Weights of a small transformer language model: a variant of Adam for these matrices.
Each number is 128 + 32 x the weight over its row's rms, rounded and kept within 0 to 255. Layers, rows and columns count from 0. Numbers have three digits each. The size before them is the row's rms in percent of the matrix's.

# down: layer 3 MLP down (transposed), 768x192, rms 0.0441, rows 639-670, columns 0-95
# up: layer 3 MLP up, 768x192, rms 0.0614, rows 640-671, columns 0-95
down639 094:090138182167116118110101156093136117093147093134067126137111168106144190087072122196163151086147099114096129091107085117083113104122168113155126124142070185044127115128095139096124172189114139165151101106120165102181088163130140127150125101097125160121063099056162133108150175150129068129
up640 091:184176151099120178112131142132128187176122174096196111062144070110049086113091173139089101159115156167135130115155143149139109123124129131156150133107113136179092121151106154124157163088062127149118133139141123142134150081135124180142117162106155108153111144092129190120099151136126099147
down640 094:091056125185134075125141084178065137043125093196091165164117180115169156112130063122172143119107094085093110109077106162109127125136095152116119108152125169072128133088133121149097142109132167129092144121129085141139150145143096133155105100168100165134145159158127083097158109148120152108
up641 090:113076148183147168111151087212149118176075115154129137204134094127165188091132101091117101084116136152144154095120071099134094099183127135144129044146163146125137118127095141121136122177171151137155091164140115119132085148056208080154159105139105136093179090117142107129086150133106161126
down641 095:199153116123112138090118072120059087103124079120137122121140148117081143116095118152184081132115143093127117148076115161122131137086141182118140136180137184113166051182130164141155128156146174122080101125114120175158168135090123131128176138143169056166101139157089146140112134188168089162
up642 091:149130205079190131125095131139150118121114149134112126165157109162189124115091133172120110108135128134161125127089135120110117088136052160126085113177078149198150132112157171133098106124129142145105041162142157170142061091159176076115065142132099150136089084162116166131157153149137139082
down642 088:158070129147144104119130168131156133114080116110125154186170132152175135099152100160139113132150165121133117082131145090136155214126132091126176127139086154112128177154137048132138095116160121130110122101131166113186065133181174172147069180121119104090106102081120161165113107157144118066
up643 095:119096198129173114167119148064109130125184174106089086100132139107136102191134202109115107155087090106059110142110087104120141126091090117160075159129143117167112106121094126080107142110125140089126080098142200103103106109048132143103185088133096135126119129162167170159112149079161167159
down643 090:148186101105177192102132090141134112136130101145073149133094120162110142071119091111136113136128175128157164142088143109172192096099159088091206061088115088121156161142154177187159144107177126168137108143151124132075151132190096147128114138072152123109098070125093141130162131115132103131
up644 130:129051123174113107073076156094054207102116100115143161125144158160134111158131093143144164107153140133123124081113124133045128150120132148203072125131163125135128132128142184140096148123161134135119171103156148111184119108137145114089111142181083132156143114129115125121088174079192204121
down644 194:112100088130063148075127129123066125107202123140150057129109132142173164108145083129166163139106074145161119091107134081100162193095105153137150112172090113163111123115122165126128081132125113159126160119131171108150145096140153202161126104119078166141125179100129105117141138078105138144
up645 092:122076159176124096141128110132102095109140135125165125139101132134100123165136159149120192164184137151102106118125142131120091123081084112139115120093155082141015125073087094143118131157139173092124078212134067097100158110140146196124123143086091156093143129143110152125128177114149142125
down645 084:106147083151187134139102150146098140172088116096152130079130111064129137148085139092162076151144087133103133087142093147151148173193180130110148142133092164123185128149155034098109165119147123100130188082135162142160153167132099127118142122163101069219148149119116149149150086161130008119
up646 080:147064124164155134133112129134120161133121142153136102122096109135197109102149136103203145061124162138127216091110095154120105134113071153135130112097162116132100171145097157155143156126128158149106131146056117104217176062156102122141098111096149202137119090123165134097163174148151135140
down646 060:108124123134116148098140073087165074177146097015171076131090144134132115158160119114126125163129144077068088108098108120088076114097153138099080170123113164110139162125116133155124134139131130153104157165198114125117154143121161064121121136168070116153147162120119089123116144144090140084
up647 095:067149099087091142108121167092136109102105111065167178110082124154109101142127139155039168139128170139119128113159125159149119136147073194179115117103165109137119144098113101109138108131090216123150134137156133146103164131147128095155122118185166084101173111167112166142159133048161090084
down647 103:134081087124130137139150071132149152159150188141088095061134186148145114086119107099180138178112128113129126149111129143141201127136151078081060110190109149184150127138139132191067099168090121172180134183118124164118105158148117130090111181125073184140148206112088106116106119156109141123
up648 072:073155181155121148160120122125136112118153124105140134098127150169194114107068145086160157049134130139136160116077102151133122084144080131150101081144103155117120130096150076105088061121134200116132110129090133147175145112069160142112125093130077140125124105193178092152132149059166205173
down648 080:133113111155110119119154163127135120168137132140071144118109161120071134125174137140104176202122148129187129108134132090140117116137177135121122206148159119104190126124129152146112131141126041113140095097128173113077099128144093123137145180134141085136110162091099133100139112156137088076
up649 102:134057173128113163110181099134111117100113137157142117157190103215121122092142099061116159130122099151156124097130107183159138134122130137172155101177128087069096157141139121088144107157184125093163116062137072106163066153109108134150139121195082154125113095156150104130163113098137160129
down649 091:140179063064120155118138132174165149133168088183148195094130120065151152199133175185178124136066154078098135162176158157139135079061160155115119139113124183169148101062113171148149140098097101135122129182139159134084160111118140167099108102156138110124144123142124149107083108111108128127
up650 110:163129191141154116086134118159108081145120083118165123131138163179159161028106078127080113112092101128167104130153108155149135117150131088162074115153128117104144129123133143108127152164149179151126113105131074079110118089077127100187031138167109131076118113139170181136109147124095215157
down650 111:117157173147129171065057130099118095149181199114165149184159180147104153093120059139117153148102123108147108120160146128147108180094127123123113210158128129133104157100165096128141150065161167173152155142106145133075158100120110103098105224159101147084108159173131185152069085102121128111
up651 099:152144154132156201092167144152140168160111163135197095180177078105167078139086115085054158139117119178189130075123147181065173134155086065149102134144112117116116196085149101127149076152108174115143077109156141090120101088144161108120113111144113171089105142112130180150099137122149119148
down651 101:127146069055129110098137086134146166141096111188164125150148139152150155126123087135134098112094213145145089132079148157130190157090070097121131111136164125190189161143147074139141151081096108075126101186097075103107104097178097139159096140124164179140122168156070150080051072147133126102
up652 118:170134118116109098133087073125122119168122106149148040188095118109147086080153098147140109167102151131117141125176112159086134061141135124074143085097094082105151138123166130165078129141109169146182158090133171173180134154091131122126118103201148114133076082124106121109084146079125064187
down652 111:138165123091179097103111132141162137118124122189164123126102137115172110140186111098084103122178162079129130074133151100132142079136120159209098107144103120169149180087118198070178154207088113164167165110134145182103063078124162124103117139137138121083186100144193101127134142212119102173
up653 098:150155130085110157137187170148116113087137165131118168160148115059132177134076179141085173127095153129172129091151129116109122176144142118096099146142129100165169162152103113145105154135123119151162094179136167109095089209077119140157114149172100091099120095119192118126124143077147163157
down653 096:135125113107140050154073133139105079134126179118126122142129101108135143144147103093120091148117126136114097138125087130105111132120125097167146110079125164085100159103169111120141168072137141162158154147156055134133181141174187162144082163112176143169099160149084138138121045117078115106
up654 112:124131084134153121147159079153093216142127108179155129185119143104142113074061144066190132159077104152185135115169125111095091035143132117119119095065064122109188187128137180143097138156158108125161125129130065147192180135132111162123129181104115066105059120093154111120193165141055118173
down654 110:103151121082090116136028093136077119164207159100158145142185157123176158137184142113100145109070131110080103052140164132159127112081112117177088113100126146090089149086081195144110099152119126101187150135139094138105169093147091212112163094147088171117149161069097128120098163150129130157
up655 088:100126126226082169168053157113141100132113152156173202108136108177132111081109173107136159108124141113123101140130088128116138125117132138133152141083090086099148122117100061158144094106070112098131158165142139176138151114096172072118104118134086111060189118147179141172170145082148117167
down655 092:157119126090150046150164064118164141191114134120134091117110119114136153141142063167144097118142141162125100163127176099175134169150112097139067083144143174145137102093164142102123139126138115205124102105094149096160147137156093197146088141161131122140105194102114123123102084198148161129
up656 097:174171144128113172093098138141097098157113201112134125101136122131133080099122115119111091113145092136150134101156127206152177099127141149087092159104140085180127144160156103112132147123099147168145124114157107116147106143131173118151071108173112122087137099195210123165069151149071143126
down656 090:111045083156108131164132141152152134054128159116134170122086120143106151138100113154058130110166144086082142168115125096150105145123068125091125116143157146125143109139132113116107118137150111122123162176117135112134177156115053149129145144118107145202143150099143114086192107103141027098
up657 110:095071166156149152130115159135108139153181118130179142147153090123118135118105148095162126067094078171150121079150168182113101133163104132110155117141130128116129160140076086127138159151119101135095204160131098124099166130131129105135148141120152133106135085116109163124083157093113116121
down657 103:152114095119087069134126137119106112177140165096197101133103099062091143140159123124108141095162086112031122132119092166135190125086097140137119206135082131146152095151087153131120163147109137119119176147126153160131118143112096156175123084155148102109129152164211084175091080147121083169
up658 113:170139149098152137122125145140115123147071156160137141095130157158136094108127153109142209140200122106114101090128089140066184119154076151119100127142059103104076103188119115204163136164162187063148101179130158130145117155114130137112098136122117099146098081118152200165099151105148146132
down658 107:117121069153105128140084146150137121120125118138104145127107121103150076119141171179170138109194089162159133142183111133102067134124138195083133130102141157111136139141169142164111120084138054136199051136150127131109212121127156135096103125104110064137072140107160109149122129117137110153
up659 105:126133096126129086146118165117128168195119165070102104105054138183133126147161123129153176156160135164091154108149110190131107164101140081132080152142133144170070136179117175140135125134105175140103127105117169122125182118075130091112083139134130135120087132130128153155065102093186121141
down659 085:110137175144145116105161115129149156107146114173107191139141107119104141159083076113144134111117129115184154080050113181159161072116070139114114070121158123146147116131173072153131130081098105127166193103137073127123158124110091166178192136106087113174135111128116095105135108106085132159
up660 086:128149138129154078133105150112123188207095141148131135164112153135085105173103116125118195085178120177180152137145080144159115091096093094117098135078176149117139126108161141060111154124088107089165144181164137120077169096089142078119117144118114107103129142173125136125183127146082152097
down660 103:105087127087103165129145200182135122086076082126146089155116076144108095111143135141050099120100151094086135130065114108205146111119128227133150186171094147141093111082155137122111141040126127139136104146125196156127135141201125113098144160089134153087132116092150120102116128107157145127
up661 103:196139117173096114130135189129101138169139086166200131106181129165109103094143160137078144111172143130166115119125154158099142147137074159097080101175081149163120159139127091143132116129077198141089143175125159118115105135058152076143105128111143107166137104101079147168136212063126122171
down661 084:096125152148113038162127122144125127120167171120136200071079136172134108147123129124137142162101034116133143132156116129134053090098109121086117215124103107163103148065138141104119121128154061084165093077110099187177093111141086087170114131161126140149131124115184145150170121202149164125
up662 098:120143100140049151156133120169025174164131138124146108147102142186148116142124120125123140144127114166092144057089126152123090107146093125151119099142144183159059141179171137143107118114114122077080141141129155078110152096161134115119149145111124156150072152124093114153118169089184146129
down662 116:113162143124149130168159125069235087085113112100131182155192125088086134101170124103108111123163127110162114152121104093110131134110181187088109119116118082128163117120144147104145093187163119113201084111150132140120133146129083168143105129116104136131122111096104132140143147146130131145
up663 115:127168082153161144090145075161121137214069111088135145156097170165131134073121114046165135114136138149153142101175122190090083114162125128151068092143148119183148109151116148167091158156152169146124164190154079096151121118106099056156131197124139170099108113131171161120163127115087151118
down663 117:072169125114144085112076156170151118153090146099118120153163146092121124085130113085114069111149158147166087132103090138086093096102038178118109132115172176137116062160150095188108118126101150134125149158103109149156180163135111126184088162060224128176056102193144153116128128127083146066
up664 082:129112125080128116168128106112156176169123127142080100181160111146049111107122133080133175125122050183130118147157098142132058128096136066094133133139130124121088196128142142107071148148061122150115109102126119167142119100168114108127133105158118139132153120103107142102139139132131093175
down664 083:143115137161080160125079188139112111072124162154156158140078131118180145167127158112107102107154199046068153093138143109145172145121097153158090109073143122167122081153125082117179121026162169125130167168129120089140125131093139168106162134117160144138158158130129109143114111124139111101
up665 112:120138153096162079101126143134104091131113157110120073148173085099143142138158126138126124097118139130184106094187158132098106134114067091092128118159106095117092095181163114124062104218121138101199087137113131174130134125105143052138087117133146175158154119169165165103138149141137119152
down665 128:126083104087116081142111150130137122098143173141149139140192095145120154145115100118153144092178155113165129072125166035141139165154128116094136157105119111087102096214131094122076103164143095135179082109116095125095144109124148208126083132160108176125141121100165120116169112184147114202
up666 086:154130112123144075151159132127154159112102162112145125228167181109156111068139120115087092108187190196144111112138099083094077100130128119066092133125107082093145091107145161172023046128104110110131122143129110098095131124110163152134114161141138138116169070122115110129164154101149144139
down666 092:087159132106145174163075128124080123123129124114146060075141103172100133140135178123145155154063086090143106106105153152154113140148176177187169149170115179147140126137140067066176173121147088129162119049132146146183124142142121110127162099089108139135091188118167165149125133169139147154
up667 100:127118068167092158102134098155079092117187158106148139179134103136132181052085148135119162063100105194123153080106074153147089110106186085109114162140110120131100166141147152087100076198096131141115109145127156053138151167128140081159087040142121169129130193128127099120133165138132137169
down667 084:106049154116133143169130132087191161092169116162184125151160123066154049119143085100162146106108128101104097138085094158140175181149125145118143147159137075095155075144080091135176111098105116138112174111105096163128153157170103162105154129108103147131124100106120163139127148127082126118
up668 095:128084116142106162135155108106136141181083128105090104129176193145096117149090117059081179117126089166121117121125050134146091094106116155168118124127152132097094124082093092083071132118123187066074184185139082136123154186160089104136097183132140117105129151082128135118192175077064186190
down668 116:143134187104149105145107184141106051070162130136149082133090078082135144147150144144119048120170155080098141102155201114063104126156102098129147118124140124111124125176176193123142159063129126162142087118113162146143095089086182107147139164134120144131119089157146152160065106185171108144
up669 089:110144127150131135183107133169164116119047116078122169087163082138153053173116190189125167161133157158108120132151127119097103121145157111105115134068136138048106087134165068121100088124136143106149166148130156080092089191093109110118143120108106140079148135127131169113139135103152089152
down669 084:151121058117107152133161137122158135103210166182139088164150182139118133103142096102106091113052115085162147092143135105135150170133118141149136128158174132201119163104109139140135129137157090132077082118142121170170140031199212142135121100093115099141091111146172073156148073135123126099
up670 099:143141107092188152113163129106131114209122121107157135171134167191085081185099195088125207155068049188102142133115100177134145100140120111141123118108163109148105123151120161048057101168067081181087140183142162105092109151090145137090123136136107140109085109120129087173157210097105117112
down670 105:107133085152126144081072123122168101105138126135215140117184092068115196112093141150094186067111114117122125175119144164133141130155031166119166161186156141169108084175186102117117131111186164118120142147113165131138084152162102122105152115151134101126044141107161122085103086148113084132
up671 097:134112122142156164176105119147151138129123148079065194143089141172150177175108108120089100151144132125142142108105091155139154130092118128107113155116154154132115139118106154165120115117167164127110086123157155151110083124107181047087109092196091168120100130181108128116133173119150136184